Part of a small language model's weights: 2 heads of 32.
Each number is 200 + 20 x the weight over its row's rms, rounded and kept within 0 to 999. Layers, rows and columns count from 0. The size before them is the row's rms in percent of the matrix's.

# layer 10 attention value, 64x64, rms 0.454, rows 0-63, columns 32-63
083,219,205,224,220,249,205,238,222,187,208,191,205,221,224,206,167,190,185,178,219,199,195,170,172,216,212,223,188,232,204,197,181
111,205,177,200,207,202,206,197,208,186,211,191,188,185,156,174,199,252,223,193,200,191,184,175,233,223,193,197,203,180,222,187,210
101,195,210,198,221,183,221,209,216,214,217,206,204,210,199,216,191,191,223,191,223,210,236,182,185,155,162,211,210,184,150,215,171
102,211,199,222,220,239,186,197,229,200,188,185,186,215,166,200,199,203,218,201,191,201,166,222,196,213,214,229,241,181,166,196,210
108,219,219,205,217,180,189,187,197,156,201,192,203,188,170,159,185,213,216,217,211,221,196,188,192,195,233,152,204,182,185,217,201
105,199,209,208,219,178,189,203,174,195,199,186,217,199,221,199,234,213,197,228,219,207,203,198,175,172,221,189,202,201,209,192,191
129,179,173,196,177,161,225,198,187,167,183,197,214,210,230,183,241,213,225,219,201,189,238,195,185,172,184,170,213,159,193,173,222
106,184,209,232,189,204,204,209,184,216,214,180,177,170,179,180,166,194,213,186,184,205,174,193,210,218,161,202,198,171,218,192,220
093,220,194,197,207,207,179,204,204,159,202,163,226,171,187,208,185,241,194,174,194,216,195,193,225,177,212,180,180,176,191,224,199
115,186,218,226,193,224,219,208,218,209,212,164,226,198,221,203,240,221,184,209,224,190,196,224,220,204,185,181,212,209,200,208,212
101,174,175,202,195,175,195,200,202,166,202,208,225,206,275,219,198,239,206,226,213,185,195,209,206,181,203,217,204,214,209,171,164
085,236,183,210,182,229,207,198,151,187,193,197,172,214,205,221,193,191,219,178,176,169,194,188,201,213,204,205,199,247,184,230,221
104,186,204,200,213,202,225,210,199,228,183,171,196,225,210,188,186,196,205,162,178,182,209,210,226,242,223,229,201,216,207,200,171
098,200,171,219,195,204,233,233,176,201,159,174,182,224,224,187,186,186,213,197,219,191,192,197,222,214,200,174,225,172,200,221,206
099,213,176,246,189,210,185,183,164,210,165,233,218,245,190,217,202,209,170,197,185,211,179,172,246,205,193,192,221,200,217,228,193
098,215,180,199,188,190,236,190,186,236,222,199,179,180,181,175,207,217,231,189,176,204,214,212,189,201,205,210,174,188,199,185,218
093,189,251,214,196,188,171,190,181,220,208,202,209,174,163,177,213,173,172,194,193,229,196,178,217,192,185,229,175,180,177,204,189
097,207,214,204,193,184,176,174,211,185,209,216,232,202,220,189,209,206,223,194,204,194,222,218,215,213,248,208,210,209,178,224,179
085,166,208,175,200,181,213,158,177,214,170,214,201,214,193,174,172,194,251,168,203,207,210,211,213,203,194,182,176,214,212,256,207
131,177,185,193,227,214,194,227,184,182,216,171,201,207,221,202,238,206,221,226,189,172,228,187,207,154,201,179,217,188,199,215,244
118,204,206,191,204,203,176,188,208,208,172,196,228,199,174,206,231,188,206,209,181,183,198,179,182,257,201,238,180,178,223,197,193
103,207,204,213,183,200,157,164,208,185,234,211,218,169,180,213,178,191,193,198,222,198,221,213,197,198,177,174,189,173,169,168,202
096,216,208,231,219,195,232,182,182,212,226,169,202,183,194,192,192,181,210,222,201,197,169,204,179,148,192,227,188,212,199,209,217
100,205,174,190,214,162,216,190,204,181,191,194,173,210,215,204,184,212,212,211,200,185,229,216,206,176,215,211,216,210,181,197,188
093,223,156,206,211,202,220,209,178,180,216,212,169,211,184,200,192,173,232,200,205,199,204,186,214,203,200,197,244,187,197,186,193
099,180,231,218,175,214,169,190,215,162,170,198,183,196,196,207,221,175,182,201,190,196,208,211,162,184,197,185,204,202,207,179,215
101,190,197,215,210,222,201,194,173,178,159,193,233,202,197,219,196,197,212,212,206,232,270,214,195,174,227,186,178,199,179,214,223
090,204,205,195,194,208,165,214,215,187,206,194,221,189,169,210,206,177,186,176,199,165,194,219,181,208,190,212,175,212,233,183,207
114,170,238,200,182,214,196,210,211,195,217,211,228,199,221,216,223,180,226,211,200,227,180,215,210,210,188,221,186,175,228,198,216
106,218,179,162,177,205,235,198,192,187,197,191,250,236,203,215,205,202,225,165,204,206,197,215,187,190,198,205,243,192,180,200,191
103,187,180,230,149,213,226,191,155,198,197,174,224,230,237,220,215,205,142,187,212,199,192,209,227,188,213,218,182,219,232,192,236
100,212,224,217,185,246,242,177,209,199,212,192,181,166,191,208,233,204,209,193,201,204,210,184,201,161,238,179,224,184,199,210,175
110,196,192,200,199,201,203,200,179,195,180,193,221,185,208,219,201,219,164,247,184,219,219,203,229,169,196,175,208,198,192,220,210
107,202,199,224,226,206,205,211,194,199,194,206,209,197,230,159,239,249,207,208,196,189,222,180,225,235,197,233,211,196,218,184,202
101,182,214,180,184,193,210,208,204,209,221,206,166,232,227,225,230,171,224,198,178,195,174,243,227,209,187,189,238,223,248,225,184
104,218,142,212,195,228,203,160,216,214,223,185,194,199,212,197,164,248,189,209,189,161,208,218,194,202,179,188,190,203,210,201,221
098,205,176,186,181,194,159,210,196,207,205,192,189,168,195,200,168,200,159,212,201,216,193,166,242,195,176,201,196,179,169,207,206
094,177,218,208,203,190,205,174,227,178,195,219,154,215,234,191,223,204,199,211,190,163,173,216,208,162,221,173,230,223,212,240,200
095,212,195,174,198,221,208,211,178,243,194,216,194,179,219,220,219,219,210,210,174,193,170,188,176,171,190,204,211,204,188,204,212
095,182,205,197,232,181,236,206,214,207,227,210,166,241,221,175,191,207,176,183,185,205,207,177,202,220,190,184,165,205,187,207,197
086,206,178,229,165,177,195,162,193,186,185,220,210,224,180,211,178,193,208,219,230,203,176,198,225,231,216,206,211,214,189,172,232
090,205,209,221,195,234,232,184,177,226,173,190,200,200,189,213,210,185,204,224,188,228,170,204,187,169,208,219,224,220,226,195,172
098,188,176,220,207,187,195,188,190,188,222,165,173,205,210,172,198,223,177,198,189,209,194,198,214,155,199,205,220,196,199,201,210
079,196,191,194,200,178,196,185,219,147,235,184,217,186,205,222,184,203,262,213,193,176,203,194,190,217,210,194,180,217,181,219,197
106,195,211,213,175,213,191,217,210,212,205,220,199,229,227,192,218,227,164,183,178,171,197,224,164,215,193,198,170,198,230,213,180
095,193,201,209,233,192,199,230,208,203,187,221,231,191,167,202,214,237,204,200,252,231,213,220,214,169,229,168,215,159,238,191,213
098,246,241,227,238,164,214,193,196,181,206,198,199,180,199,219,212,194,208,158,207,214,187,193,174,209,175,206,220,206,177,200,199
097,203,204,208,215,195,209,192,186,208,206,208,184,203,223,169,198,183,175,242,217,181,231,144,198,200,191,202,197,214,186,181,239
094,187,210,188,203,192,191,149,194,189,205,186,193,185,197,180,172,206,211,170,220,185,230,194,206,186,234,209,198,202,207,183,192
087,225,177,191,191,146,216,225,194,193,203,182,229,209,200,207,220,184,223,164,162,192,201,204,194,272,204,186,197,203,201,209,201
103,180,196,203,168,213,169,196,204,223,206,202,194,225,221,203,172,187,212,217,208,212,185,189,198,218,180,197,196,184,195,199,203
092,184,189,176,201,226,231,233,171,184,147,237,239,207,196,211,160,204,180,210,221,199,209,187,213,189,215,196,205,209,222,205,207
100,212,187,220,218,211,170,207,212,187,192,181,203,198,222,232,185,183,244,185,175,179,201,206,180,197,204,201,194,212,179,188,207
096,186,210,199,204,189,173,257,165,195,169,199,240,209,196,222,181,185,192,176,212,207,186,196,207,189,183,151,180,173,202,209,195
101,175,185,203,222,187,191,144,181,154,181,207,203,159,206,221,206,215,200,182,205,250,211,175,204,187,179,188,197,169,209,196,214
082,214,180,228,190,195,182,219,192,191,191,209,224,233,222,184,189,210,195,192,157,218,204,176,198,206,203,220,192,192,183,195,245
108,186,219,250,186,148,209,209,210,175,199,183,213,180,202,164,206,218,203,208,220,198,249,190,226,185,185,227,208,162,174,215,185
091,199,230,186,215,214,167,216,230,193,206,183,203,219,210,218,180,187,190,188,172,213,220,188,188,211,221,174,186,181,189,221,194
094,196,207,206,208,189,202,222,208,235,219,230,204,237,213,213,183,220,210,222,204,200,172,184,207,203,195,204,200,176,194,179,204
093,218,195,222,207,200,196,194,173,213,235,138,182,161,186,216,186,209,178,192,190,203,207,225,181,202,192,201,189,187,194,169,219
106,187,222,218,187,208,208,195,182,222,178,186,200,221,196,152,201,195,173,166,223,198,181,201,201,208,216,204,205,189,207,213,165
100,191,194,187,170,209,173,188,217,186,186,216,180,176,206,206,167,170,165,230,201,239,189,201,177,190,236,182,193,202,196,201,217
106,205,201,217,170,177,189,184,197,183,171,220,173,188,209,230,219,168,215,206,202,186,187,231,211,202,193,180,206,182,229,207,183
103,211,188,233,212,190,173,193,186,231,205,205,210,221,169,173,241,173,215,215,198,197,207,182,198,180,180,228,256,213,196,201,199